Weights of a small GPT-style language model, trained from scratch on English Wikipedia: 4246 steps.
Each number is 200 + 40 x the weight over the matrix's rms, rounded and kept within 0 to 999. Layers, rows and columns count from 0.

# o: layer 5 attention output (transposed), 384x384, rms 0.139, rows 209-245, columns 288-335
# v: layer 5 attention value, 384x384, rms 0.164, rows 210-246, columns 288-335
# q: layer 5 attention query, 384x384, rms 0.172, rows 224-255, columns 288-335
# k: layer 5 attention key, 384x384, rms 0.164, rows 224-255, columns 288-335
o209,211,240,158,263,298,160,152,202,201,201,219,170,203,195,161,223,152,214,223,172,190,215,205,182,250,176,305,242,105,254,180,228,203,100,153,206,154,237,216,237,129,236,192,119,244,208,162,187
v210,224,205,201,187,178,194,195,173,206,239,206,197,288,203,173,194,240,233,179,194,188,188,229,217,221,182,191,189,172,221,174,201,176,215,221,234,188,188,187,215,184,204,296,227,214,183,225,204
o210,172,185,178,207,178,208,204,232,224,197,148,187,204,236,137,206,166,209,250,274,226,206,221,175,197,172,161,267,229,187,228,251,255,217,173,170,207,202,257,244,207,172,144,199,220,239,178,178
v211,211,257,247,214,241,154,204,218,186,191,236,187,171,244,166,224,181,232,223,172,155,234,209,185,202,206,155,179,218,186,177,183,258,231,220,233,197,211,179,250,208,165,243,197,212,222,221,191
o211,157,168,156,176,199,276,213,273,227,208,112,246,195,174,242,210,274,194,190,185,212,87,191,215,193,190,233,214,190,195,167,256,169,220,206,226,170,145,240,149,195,192,156,171,195,128,166,196
v212,202,202,167,114,185,244,228,204,139,205,227,237,214,184,177,198,235,181,132,202,167,209,140,263,229,198,220,190,149,215,239,189,165,134,229,249,231,222,198,197,195,224,220,168,167,197,242,194
o212,199,289,246,292,220,218,157,215,189,202,161,161,172,213,222,199,156,220,241,163,217,176,304,135,232,234,186,232,240,217,126,278,249,266,157,166,196,139,200,248,210,190,219,282,207,207,127,185
v213,218,180,155,218,201,182,230,202,244,200,182,219,226,236,226,220,285,254,224,256,212,188,253,198,225,185,215,193,134,207,195,179,171,187,170,183,198,176,207,204,230,217,187,178,204,157,193,193
o213,180,244,242,210,211,219,124,177,137,212,180,174,119,186,145,222,156,231,193,157,208,178,175,218,153,213,201,208,259,187,278,242,278,258,216,153,212,262,192,191,173,202,207,220,243,247,195,207
v214,130,199,160,212,186,129,196,214,179,183,206,173,195,246,208,207,182,182,198,186,191,221,178,218,211,220,268,178,235,188,164,218,154,155,217,195,165,226,198,189,167,226,241,210,153,245,233,250
o214,228,189,219,146,266,247,157,188,190,195,250,200,208,162,170,244,192,216,157,210,221,192,193,222,171,202,94,178,140,214,198,181,293,203,162,246,259,170,244,164,174,115,179,162,235,152,178,170
v215,274,194,232,197,171,206,189,176,202,192,242,243,206,208,176,191,246,199,180,140,183,219,215,198,173,251,197,283,205,158,207,206,211,224,191,254,219,164,176,227,171,175,200,186,236,241,200,182
o215,147,246,163,168,236,174,216,175,213,188,143,171,208,215,180,161,161,215,179,283,245,154,180,193,282,152,193,152,169,187,189,214,233,201,191,124,203,223,188,168,204,218,202,162,151,182,184,203
v216,180,185,169,198,164,192,258,199,161,180,219,184,206,206,155,214,244,204,184,195,197,171,181,185,211,208,226,165,212,185,184,187,232,174,224,198,176,208,292,212,217,244,169,197,234,183,259,232
o216,248,235,273,146,218,191,191,248,232,210,173,221,230,248,261,194,180,181,251,228,182,218,220,231,257,185,177,195,189,236,203,218,193,173,198,180,294,222,136,150,176,149,224,221,202,217,101,146
v217,195,218,143,169,227,233,136,242,170,156,179,208,169,169,185,171,232,163,177,256,177,249,228,225,216,190,210,233,179,208,164,233,221,220,236,212,192,238,187,177,246,208,194,226,182,202,193,173
o217,170,142,254,202,158,140,232,170,214,251,180,227,197,204,240,243,164,218,206,175,233,180,81,200,191,246,221,173,182,194,151,170,261,187,173,237,217,208,170,214,123,226,198,196,203,163,205,181
v218,223,159,223,201,194,199,212,203,270,173,195,171,186,199,204,184,208,243,220,221,226,228,228,228,189,235,238,175,206,145,204,151,175,210,159,206,189,137,191,228,283,227,245,188,171,207,140,253
o218,171,258,234,181,167,162,239,132,123,230,186,252,201,200,162,200,204,232,184,144,132,219,184,150,247,152,181,262,158,271,152,184,216,258,208,222,182,281,214,192,155,163,176,280,282,249,240,136
v219,211,271,277,164,198,263,227,254,117,227,179,196,174,208,264,238,230,213,209,223,207,169,208,200,196,158,204,199,210,200,179,174,223,179,183,266,168,191,165,175,170,183,235,167,216,225,201,197
o219,141,141,126,250,183,193,246,169,263,225,291,196,158,222,114,194,171,171,266,185,181,282,172,147,245,211,177,189,147,153,224,249,210,182,217,135,149,192,231,199,200,243,203,233,219,178,179,190
v220,202,226,220,231,222,163,203,206,203,220,222,325,145,198,204,212,197,241,183,149,223,186,146,214,205,164,264,200,217,176,220,215,174,168,185,210,151,186,222,194,240,206,149,179,227,248,250,285
o220,174,171,195,193,179,170,187,214,187,165,167,97,214,150,262,245,224,167,276,235,169,266,244,158,187,208,198,225,144,267,194,137,181,268,202,171,186,228,211,126,146,193,215,263,168,203,162,189
v221,198,217,164,209,230,203,211,294,163,213,212,180,178,213,239,145,188,199,190,142,253,251,151,167,189,209,167,148,250,184,172,159,192,160,162,234,170,215,238,185,143,220,197,179,199,252,220,211
o221,210,128,225,183,238,227,202,178,249,169,231,253,267,174,213,197,187,243,270,283,167,153,189,187,194,193,212,227,133,239,239,234,229,251,260,134,192,157,148,198,242,152,215,202,166,93,208,139
v222,227,204,216,203,180,217,254,194,181,146,201,119,216,261,171,153,230,210,231,168,218,163,171,215,137,163,137,182,150,209,166,194,188,215,249,196,207,252,252,142,209,139,183,178,188,196,147,184
o222,177,147,109,127,262,123,136,218,213,168,202,208,169,87,150,253,162,183,189,233,184,165,231,224,278,253,258,222,236,153,222,169,165,159,142,98,201,139,141,155,203,246,227,203,255,152,224,209
v223,187,188,191,227,164,182,206,155,158,251,203,178,171,178,210,197,176,213,157,209,235,233,187,173,273,197,191,197,132,165,207,174,215,214,189,186,186,266,198,264,215,226,193,164,232,180,214,150
o223,195,187,236,176,239,259,161,237,147,125,233,190,230,202,173,168,234,186,197,184,175,182,188,243,152,248,153,188,202,187,175,236,163,159,223,148,243,174,197,119,166,228,221,210,189,206,150,255
q224,174,247,237,232,212,166,170,253,124,187,229,189,126,260,195,231,194,171,181,240,94,246,202,215,202,151,221,129,193,221,143,118,185,229,209,215,174,149,250,211,127,253,189,226,216,235,253,245
k224,168,216,213,180,130,273,237,271,167,229,266,263,194,144,190,205,239,149,258,262,182,194,246,175,176,146,233,239,201,134,166,224,96,135,203,217,241,204,184,208,189,223,198,188,195,283,214,137
q225,151,123,172,222,145,247,174,147,237,233,196,166,223,167,177,150,257,234,185,214,243,222,163,245,223,278,177,197,68,163,185,221,211,184,60,195,228,175,191,210,200,201,220,248,266,160,203,219
k225,269,310,181,208,143,283,197,213,210,85,233,154,298,132,185,101,131,309,152,229,152,253,208,239,161,185,195,170,229,235,215,276,219,188,194,171,258,172,203,204,202,193,192,165,244,210,184,179
q226,190,191,195,184,202,142,173,206,166,170,233,228,202,241,108,172,208,192,139,176,201,178,193,168,232,164,181,165,271,242,259,263,208,140,154,180,237,109,224,262,182,200,203,321,248,211,203,208
k226,270,159,177,152,211,185,170,220,188,187,122,191,169,154,149,126,171,161,172,182,171,179,147,210,170,199,209,154,242,145,168,207,212,207,191,214,218,165,176,176,213,213,280,174,146,252,276,237
q227,238,184,208,159,189,241,176,177,206,230,264,247,170,230,250,160,239,185,215,221,193,262,179,199,201,170,205,196,210,217,186,177,170,219,125,230,245,225,230,219,225,224,136,206,243,287,178,192
k227,179,167,185,230,223,220,174,162,197,207,224,228,172,160,241,273,203,112,211,212,183,256,151,158,192,199,160,220,244,228,206,150,168,253,189,184,131,180,190,165,274,161,265,171,233,161,162,208
q228,213,260,236,158,150,160,225,173,219,154,214,199,187,282,194,240,195,105,180,222,209,205,217,82,238,231,227,230,179,255,206,212,244,186,144,266,211,271,178,144,257,222,167,201,259,175,185,178
k228,146,223,234,211,211,220,228,198,249,274,166,223,136,202,139,253,132,129,237,296,192,216,273,208,221,187,116,190,189,185,265,180,173,171,174,191,192,144,221,226,158,300,208,131,235,193,170,172
q229,191,150,148,115,221,184,255,211,137,200,226,198,235,222,139,116,263,258,204,215,237,182,213,197,146,206,234,202,181,160,297,214,86,174,221,197,166,304,102,195,185,199,191,161,207,165,201,188
k229,238,246,160,173,233,196,241,194,287,201,150,160,227,177,198,265,199,147,153,134,216,160,127,163,252,239,196,197,172,206,202,199,165,174,206,165,218,190,169,196,100,331,201,193,249,211,176,214
q230,190,240,240,236,192,221,162,250,160,205,130,262,179,219,251,278,228,216,178,149,144,249,169,165,106,199,177,171,146,195,199,349,230,223,183,178,169,208,142,233,237,252,243,210,228,246,117,236
k230,154,215,267,198,172,197,283,213,176,192,230,145,160,196,240,135,242,180,128,281,183,264,133,183,152,231,182,238,193,236,205,188,196,202,135,165,228,214,109,201,190,180,217,198,139,190,216,239
q231,204,155,256,230,141,182,202,179,249,134,185,205,237,176,223,151,212,235,164,155,184,247,165,180,215,219,135,172,172,201,227,204,145,203,231,227,182,187,156,175,203,158,217,230,146,216,242,137
k231,235,127,197,127,318,137,133,204,193,187,220,237,209,194,228,175,122,264,238,222,142,208,223,164,242,220,162,246,240,215,182,222,249,188,229,203,207,155,232,178,260,221,190,219,256,145,200,199
q232,211,186,205,222,200,240,233,187,184,198,219,206,210,142,186,220,226,187,222,168,209,291,196,181,126,186,205,249,212,171,279,231,183,198,252,227,215,189,210,179,247,161,248,254,239,181,194,269
k232,215,168,208,180,173,188,204,158,245,233,216,230,270,209,227,233,253,265,194,179,102,227,163,273,255,156,208,267,263,163,184,175,187,162,277,180,231,209,175,199,199,249,231,252,184,260,148,142
q233,261,218,187,159,163,234,137,199,217,138,176,215,222,227,221,163,203,181,180,200,170,198,118,261,183,173,185,144,244,206,134,244,176,312,186,264,165,225,203,176,156,163,189,208,144,172,243,230
k233,178,237,202,127,218,203,250,142,258,165,257,180,242,177,230,132,292,222,176,221,174,226,234,146,247,203,218,163,211,210,143,257,177,180,181,159,208,236,142,191,269,148,175,243,165,233,235,229
q234,174,132,58,181,245,208,206,185,226,230,244,175,230,222,226,186,226,174,241,193,161,219,273,180,185,186,268,176,227,223,117,162,255,222,149,211,168,225,230,158,189,288,211,272,155,188,201,171
k234,214,218,254,210,216,252,169,221,232,188,244,241,210,297,178,213,266,212,202,264,180,168,93,157,130,158,269,192,184,171,285,232,185,271,117,225,176,199,229,202,196,144,135,196,214,226,231,231
q235,216,141,208,149,237,118,164,172,200,228,167,144,179,151,253,182,200,233,239,228,139,261,191,153,198,204,243,157,201,201,230,203,227,135,289,181,185,243,198,165,143,252,217,181,177,203,234,144
k235,205,248,209,215,203,168,143,219,249,216,196,268,192,180,215,198,188,261,219,232,160,173,265,246,123,255,243,223,258,232,220,194,230,210,129,219,178,147,227,135,223,124,199,231,185,203,203,157
q236,103,247,262,186,196,242,162,189,220,194,231,280,158,129,272,160,217,186,164,193,193,129,151,208,104,210,211,142,167,169,257,298,192,239,204,296,200,190,209,251,238,211,182,228,263,324,192,133
k236,148,235,187,226,190,166,259,239,182,206,225,169,158,156,240,244,208,201,173,253,118,238,216,168,172,143,245,210,228,155,194,179,197,181,217,228,168,178,247,110,198,256,201,159,188,201,209,257
q237,297,218,102,137,272,246,240,190,217,208,159,219,234,171,181,104,206,171,134,155,197,216,209,173,207,240,168,242,120,271,143,187,241,165,301,152,251,233,246,128,191,196,237,284,283,114,244,246
k237,258,193,212,200,251,126,251,212,200,163,246,177,171,226,129,216,185,164,148,254,242,190,189,244,243,230,241,134,230,207,255,242,157,122,206,271,219,224,177,144,173,248,155,216,174,202,144,227
q238,194,181,194,215,197,46,180,168,216,145,212,225,151,186,238,194,207,135,284,204,116,208,226,162,189,320,193,172,210,201,206,202,209,199,197,156,212,146,114,178,167,116,222,203,214,221,193,168
k238,276,275,202,201,226,286,141,227,151,153,98,181,193,197,253,151,162,195,186,105,180,236,257,230,212,189,185,245,216,128,219,209,201,180,152,166,190,170,129,247,226,158,204,249,200,202,168,144
q239,184,189,197,211,128,226,188,198,227,127,169,243,169,256,180,272,205,160,264,132,172,160,199,163,183,182,169,177,229,169,228,241,140,229,264,219,229,173,159,123,137,229,232,163,206,260,177,246
k239,237,253,183,262,250,201,250,180,154,138,252,211,250,170,184,255,276,260,251,178,266,218,283,190,215,190,229,180,186,273,177,159,180,192,257,229,199,221,158,165,179,229,213,180,148,172,251,244
q240,160,247,223,195,236,179,130,250,216,176,205,193,178,171,184,192,230,200,212,216,213,176,189,169,198,162,233,199,133,178,200,214,186,160,209,187,250,156,185,217,262,236,242,209,177,244,206,202
k240,186,143,154,195,123,249,176,282,213,172,287,228,261,254,238,163,214,150,121,166,288,159,187,194,196,224,143,156,230,260,173,236,187,193,199,208,188,178,236,204,239,192,188,159,214,273,169,178
q241,222,168,185,214,201,237,246,185,226,194,228,186,212,157,193,178,166,122,194,181,131,165,222,160,155,193,198,139,151,204,188,329,206,195,198,169,195,287,233,165,168,199,200,220,260,203,252,196
k241,166,235,135,214,133,199,181,173,209,257,197,194,208,167,154,172,132,288,161,203,211,195,189,171,199,248,188,88,184,180,227,176,241,174,228,208,231,133,169,164,175,131,173,187,178,255,156,204
q242,227,219,134,227,154,176,210,215,241,143,130,264,235,234,218,185,228,195,177,87,221,260,170,179,224,198,209,207,277,223,196,164,152,202,229,187,199,153,228,233,237,219,183,224,150,239,215,253
k242,207,218,235,138,154,185,54,126,169,197,282,157,196,141,108,219,273,239,130,211,239,150,215,111,198,143,167,189,127,278,197,254,157,271,138,207,251,176,172,134,149,210,183,162,126,179,257,166
q243,215,223,215,213,212,193,240,234,173,135,197,108,178,164,220,185,194,194,173,157,243,206,214,193,142,234,235,228,249,201,202,197,217,187,178,341,266,149,213,206,233,255,219,121,193,266,155,216
k243,240,237,132,167,211,127,173,202,209,282,84,226,226,184,187,185,164,230,193,228,209,206,143,182,172,197,245,239,171,197,267,208,272,119,275,220,229,201,193,258,248,269,259,243,160,197,172,246
q244,157,239,181,159,220,215,233,127,201,211,126,175,255,182,199,218,203,192,155,217,182,191,207,244,155,239,210,127,192,208,182,165,230,222,204,157,227,156,206,175,219,251,179,282,270,205,233,257
k244,224,159,254,228,235,228,152,171,196,194,159,155,180,176,187,146,222,217,177,215,186,181,192,243,180,227,171,157,255,221,254,202,172,236,203,232,195,260,174,280,201,187,202,218,188,199,177,205
q245,219,200,173,235,195,196,261,262,98,183,167,283,187,159,135,168,133,193,218,239,193,248,226,204,210,203,265,243,179,125,210,156,196,274,201,190,214,255,170,249,198,144,230,204,126,175,217,191
k245,268,223,225,212,175,205,234,220,131,157,237,220,210,148,343,172,125,202,212,199,109,173,221,266,216,242,196,182,312,226,257,158,194,221,205,170,260,257,199,251,190,158,233,207,228,231,196,206
q246,163,192,231,198,271,197,177,176,288,203,256,200,246,229,180,262,217,233,223,201,162,177,156,161,202,234,165,253,189,215,156,250,174,200,161,220,234,220,209,196,224,171,209,115,220,242,235,280
k246,137,191,174,173,196,143,169,123,148,249,173,195,195,195,210,182,252,221,238,134,233,221,273,249,129,174,236,262,194,152,126,132,187,173,196,223,127,238,171,240,140,169,118,227,199,187,242,147
q247,261,198,184,222,271,217,238,241,243,121,237,211,179,206,279,216,221,210,169,197,253,211,155,115,180,162,216,234,190,250,142,283,189,222,208,222,204,207,108,161,180,204,167,154,219,187,241,232
k247,200,203,230,185,165,173,157,191,137,147,246,219,225,170,172,258,211,182,138,131,134,225,214,171,152,179,334,194,204,166,244,184,207,99,326,191,168,145,212,246,249,272,192,180,208,269,215,155
q248,243,206,122,176,212,173,170,165,227,191,197,261,166,158,172,265,201,231,170,252,267,154,183,229,254,239,245,212,199,202,219,201,259,158,134,182,235,183,140,238,186,146,188,272,247,150,155,203
k248,237,175,205,205,221,217,114,256,271,197,143,252,188,215,171,177,253,139,178,240,155,186,143,167,192,218,211,238,211,139,169,238,140,198,189,133,165,215,249,191,215,185,233,135,131,220,232,181
q249,263,164,222,180,194,143,114,183,177,198,139,218,230,189,236,185,213,160,167,197,187,205,210,164,194,212,174,220,194,258,180,213,196,184,244,204,223,309,228,177,196,301,177,226,273,273,165,226
k249,178,159,188,253,222,164,184,200,182,235,48,201,264,212,179,197,148,239,119,218,201,130,221,191,124,249,194,201,268,219,206,214,209,221,295,211,194,228,176,180,192,191,166,127,164,237,174,251
q250,222,78,165,208,180,174,212,177,199,289,196,213,268,183,185,209,136,173,174,196,228,240,170,191,224,208,236,173,155,248,213,158,245,201,173,238,190,159,232,215,189,168,205,246,180,232,126,147
k250,243,275,191,219,187,127,261,196,223,193,202,260,172,249,210,220,229,110,158,229,192,216,135,201,107,154,147,156,225,235,233,209,251,129,225,176,188,222,240,184,191,251,233,171,162,161,310,187
q251,242,186,184,264,168,236,178,192,270,220,196,252,157,155,161,237,143,200,177,237,175,206,190,175,113,242,220,252,173,221,230,240,180,177,142,282,166,191,156,301,171,165,244,178,155,160,203,198
k251,258,194,224,228,258,140,165,210,289,194,170,136,208,92,262,254,217,245,284,197,177,223,240,194,158,278,162,183,240,210,152,232,231,193,165,202,218,184,217,264,171,289,183,189,196,180,197,265
q252,179,159,162,148,231,171,200,188,137,261,200,214,210,236,192,215,241,170,183,219,205,246,100,242,151,220,238,118,217,132,242,248,191,225,185,216,167,224,220,190,219,173,172,241,307,186,199,130
k252,218,186,219,197,129,263,146,194,253,170,182,179,214,210,244,158,228,173,233,226,151,220,195,147,204,210,252,185,304,158,155,187,202,210,122,274,203,182,177,186,220,174,258,215,151,211,146,174
q253,206,214,253,266,199,170,150,160,152,141,236,153,138,206,184,210,237,184,117,190,191,134,247,189,234,194,214,191,199,246,196,163,237,247,124,135,239,226,259,206,171,142,292,226,212,201,265,202
k253,145,270,206,197,156,146,199,179,153,207,277,138,166,192,174,160,175,208,143,212,177,199,190,201,196,193,198,167,180,245,265,206,197,224,258,104,152,171,183,243,272,164,191,199,187,155,217,166
q254,178,205,221,160,247,208,215,196,214,206,163,156,189,209,217,191,195,239,153,144,198,181,203,148,257,273,280,197,158,161,78,217,279,180,252,171,212,158,236,182,185,182,174,210,190,220,276,211
k254,224,185,172,192,226,197,175,194,124,212,184,200,212,194,168,206,179,168,222,206,202,151,229,301,220,143,234,132,242,224,264,219,219,149,212,260,198,175,140,191,181,231,111,221,180,228,274,227
q255,221,215,193,185,194,219,178,249,147,188,284,188,158,234,232,145,180,218,212,173,207,173,146,171,219,216,160,173,129,158,166,216,76,178,243,181,234,198,185,173,207,160,260,175,190,233,234,235
k255,198,153,211,189,226,234,191,217,189,146,171,216,259,240,242,122,203,268,185,224,264,132,180,211,195,181,144,213,230,250,287,157,147,245,136,177,157,205,91,226,246,218,149,188,204,208,299,146
v224,183,192,128,177,210,211,154,111,203,193,197,133,191,155,183,259,197,136,182,230,224,193,297,251,224,164,123,100,274,199,225,193,195,130,226,180,132,194,243,182,194,225,182,222,103,216,178,198
o224,212,204,224,182,239,216,229,243,177,196,173,264,163,231,146,197,199,249,148,135,227,205,118,214,175,238,185,222,148,247,174,201,218,274,157,222,203,240,186,205,229,303,247,217,266,157,218,130
v225,264,129,252,247,185,233,330,195,249,228,241,208,180,181,134,219,209,152,225,194,144,214,177,291,274,143,164,276,182,154,210,253,196,224,326,181,180,187,217,212,139,201,204,221,208,202,214,230
o225,183,198,287,197,234,196,199,207,198,201,94,279,265,237,163,257,247,170,165,135,256,186,203,178,174,231,253,191,187,217,194,175,132,182,215,221,235,104,202,198,175,261,209,201,168,138,215,327
v226,259,159,224,231,213,164,250,204,310,126,188,198,154,144,231,148,179,234,72,204,270,286,116,123,250,196,189,187,267,148,216,115,139,112,150,229,144,214,202,188,209,193,134,140,186,292,201,185
o226,185,222,122,246,224,216,226,284,197,179,155,179,153,235,166,308,202,205,252,142,209,208,267,237,229,199,248,249,249,246,203,182,250,256,144,215,192,206,139,203,227,230,258,248,208,159,151,296
v227,172,229,161,224,323,177,195,206,153,187,218,305,197,248,217,167,226,207,261,241,283,269,191,207,157,270,137,28,188,142,211,213,156,179,282,134,177,253,209,275,131,176,241,310,124,185,214,221
o227,177,115,198,140,133,138,190,176,187,248,187,157,234,124,186,233,157,193,163,175,152,236,180,157,143,176,235,259,204,291,200,165,245,149,143,213,224,210,141,137,263,114,235,206,111,219,193,164
v228,242,176,180,250,252,225,227,202,132,160,247,97,249,217,182,233,195,211,125,227,240,238,164,145,117,237,247,201,192,202,170,147,211,192,243,195,197,262,182,252,226,171,171,244,218,189,98,253
o228,209,216,189,135,186,243,235,236,163,186,211,272,322,201,168,158,168,221,191,215,232,233,228,209,238,129,180,220,185,202,190,189,152,189,103,192,236,152,219,153,252,201,241,224,159,202,218,222
v229,228,253,216,221,147,229,176,281,130,231,238,164,214,172,183,222,108,238,258,197,174,163,307,182,290,276,207,178,256,194,106,210,263,146,219,232,130,226,232,79,192,205,299,217,205,212,194,207
o229,267,175,137,126,237,197,176,197,233,178,208,269,115,164,201,195,237,256,227,224,233,192,145,150,187,276,166,173,136,267,188,202,140,254,148,281,214,163,186,163,219,221,257,153,145,154,174,238
v230,193,131,176,121,174,197,230,203,203,220,273,170,213,234,179,282,214,215,211,258,268,196,245,150,196,236,219,184,204,246,262,232,141,192,178,206,260,209,138,229,232,210,161,190,201,233,180,241
o230,212,264,234,258,248,222,137,196,206,188,180,222,245,105,179,91,163,142,230,152,220,131,238,202,220,222,193,194,196,277,247,262,199,134,183,270,196,238,276,291,217,153,214,182,164,232,224,213
v231,265,211,210,156,138,173,261,140,249,195,149,180,150,247,285,209,181,204,209,164,238,156,198,246,201,194,326,208,182,196,226,184,218,253,288,219,163,251,138,146,218,91,203,203,170,210,191,206
o231,169,212,253,253,223,224,103,199,185,159,160,223,250,217,148,261,193,148,243,239,181,193,213,155,178,188,170,238,209,192,153,185,220,214,206,82,246,195,223,208,158,208,198,262,207,262,193,180
v232,246,187,262,251,244,124,200,147,150,180,248,204,179,258,211,185,208,220,144,227,146,230,179,226,194,208,218,146,234,286,216,190,258,138,208,223,188,236,215,168,33,171,180,159,197,219,183,178
o232,176,181,146,183,202,183,199,161,278,175,146,213,173,189,168,261,214,195,138,129,201,213,247,227,167,175,233,186,153,162,179,159,126,190,273,219,139,227,213,177,296,170,209,183,243,177,260,233
v233,149,225,173,174,181,253,199,195,142,208,178,246,103,252,162,194,197,160,211,238,206,176,211,220,194,218,198,136,254,145,151,203,137,115,137,237,242,217,317,151,218,158,258,268,156,148,225,239
o233,268,129,216,214,245,191,259,191,280,147,233,136,263,130,199,224,173,138,199,200,149,234,255,179,260,146,231,193,230,283,272,198,237,243,264,151,155,185,159,225,228,185,226,187,257,194,219,241
v234,193,197,224,286,155,227,202,190,218,190,217,194,146,192,200,152,177,204,156,226,209,243,240,103,288,181,188,180,182,163,170,221,278,198,178,200,244,205,122,233,134,187,329,147,231,230,176,120
o234,212,232,201,209,176,229,145,229,145,211,138,213,235,170,178,158,219,232,210,235,196,170,220,167,169,222,222,212,255,291,242,160,156,233,220,178,213,256,234,143,242,201,145,184,229,150,196,207
v235,213,132,238,219,51,272,260,180,219,192,247,151,156,197,198,232,159,218,205,205,226,187,191,218,287,209,237,143,138,183,124,237,287,198,260,246,253,246,204,260,242,161,167,201,198,158,159,213
o235,196,215,221,205,193,147,235,208,214,220,203,181,212,235,198,76,147,209,221,257,197,200,229,140,191,233,256,169,154,241,300,209,185,172,206,164,214,185,161,253,190,196,158,168,235,244,135,141
v236,298,194,276,288,211,106,203,230,249,184,222,272,77,177,184,103,207,213,194,141,246,157,177,170,153,139,230,260,123,309,207,208,176,215,116,222,74,207,196,117,298,224,236,214,192,200,211,189
o236,206,214,159,175,128,172,247,201,222,231,208,170,239,248,113,240,202,259,138,315,211,295,197,227,280,232,287,154,166,149,190,234,201,201,237,202,148,250,202,247,204,139,155,219,191,218,191,267
v237,198,94,222,76,193,292,224,248,286,128,223,231,251,201,242,218,179,178,141,308,164,265,263,210,228,129,274,147,197,142,156,170,248,50,166,246,234,266,203,223,222,209,174,198,283,163,159,320
o237,242,223,176,259,226,146,190,85,208,224,223,155,240,267,184,260,207,246,241,168,268,207,113,144,180,231,160,191,225,225,159,212,160,228,173,203,126,59,202,240,159,160,257,191,164,139,234,215
v238,251,255,199,186,166,187,168,209,114,158,217,164,238,263,208,191,170,266,153,231,160,246,196,181,252,226,168,138,182,158,127,218,251,100,162,216,293,253,178,329,170,141,205,213,216,259,152,204
o238,142,168,269,212,147,191,221,225,174,196,197,252,169,264,162,228,265,179,233,229,267,186,222,184,251,162,204,187,210,194,317,200,200,213,229,229,161,169,258,95,253,202,248,118,169,186,207,85
v239,203,217,178,236,85,191,121,137,268,155,158,212,132,162,237,211,145,229,155,179,177,223,154,219,225,273,195,170,250,182,159,154,204,181,163,248,206,223,209,139,227,219,163,253,199,258,68,226
o239,253,191,168,151,234,197,177,184,171,262,207,167,205,183,191,210,227,182,181,184,222,231,158,242,170,206,232,271,188,221,182,189,205,187,191,226,181,230,179,233,237,179,221,205,205,217,198,158
v240,198,199,206,137,237,194,112,168,222,238,153,243,214,192,208,178,206,154,204,144,239,244,167,214,217,187,201,221,185,186,208,218,165,198,233,155,190,274,148,255,207,279,244,249,213,143,173,142
o240,230,262,158,253,166,173,218,230,199,192,186,149,191,228,237,179,252,177,220,280,163,220,212,172,216,97,170,222,200,181,279,167,206,246,169,145,166,208,228,233,162,182,181,170,182,199,185,251
v241,201,122,122,253,243,94,198,272,177,232,209,190,273,234,185,175,195,213,251,163,256,224,246,172,176,190,240,145,115,228,258,216,200,186,169,238,253,202,191,298,218,205,202,165,234,145,197,180
o241,116,184,246,145,189,244,143,193,270,190,264,273,157,191,210,170,198,227,206,237,216,182,159,178,249,254,150,218,255,178,182,221,248,166,193,185,216,209,204,193,154,182,228,199,195,213,251,182
v242,135,182,226,220,195,178,173,298,205,320,237,294,192,121,274,167,238,143,215,214,216,218,175,91,273,144,196,163,244,190,226,187,243,200,160,211,154,183,223,231,184,276,250,179,172,164,187,122
o242,214,159,161,144,222,239,176,262,196,153,263,187,236,197,123,227,206,106,173,250,128,160,308,238,111,135,214,216,254,179,199,140,167,134,133,208,256,188,148,231,260,195,161,238,212,162,196,151
v243,102,135,264,192,251,192,198,201,205,244,142,213,171,246,163,230,108,155,134,209,148,222,225,183,183,214,179,150,138,278,209,222,224,234,167,272,241,234,89,331,230,171,143,133,171,241,214,288
o243,198,280,171,205,264,206,217,187,230,179,194,178,265,144,212,164,163,277,239,227,186,184,207,208,259,225,234,248,160,205,198,215,164,141,205,188,148,194,190,169,186,228,229,205,205,205,191,139
v244,196,138,223,215,243,207,240,275,209,208,203,195,214,80,209,254,245,236,116,215,163,253,242,178,165,138,272,195,222,228,211,136,85,201,293,219,198,229,197,207,157,221,263,212,245,192,226,180
o244,268,324,186,288,175,256,125,140,147,124,231,232,191,246,167,153,251,242,251,193,244,172,217,186,239,186,184,210,224,219,178,267,282,146,240,212,227,233,160,146,286,217,211,223,86,198,189,216
v245,191,257,248,197,194,170,164,151,250,168,219,176,205,338,180,206,203,227,181,260,291,215,152,104,195,220,179,204,155,259,281,255,205,212,213,215,205,235,183,205,184,146,209,200,214,164,170,201
o245,172,212,215,218,173,149,221,232,229,89,266,209,144,134,284,215,169,266,168,178,197,185,266,217,182,184,160,183,197,228,92,212,197,219,180,153,213,156,242,250,231,192,201,219,279,226,324,245
v246,183,149,244,143,186,204,266,303,176,153,165,245,139,175,238,168,241,221,246,157,178,234,136,202,225,227,205,160,160,163,214,191,179,160,148,236,204,214,184,284,154,253,145,205,127,197,176,255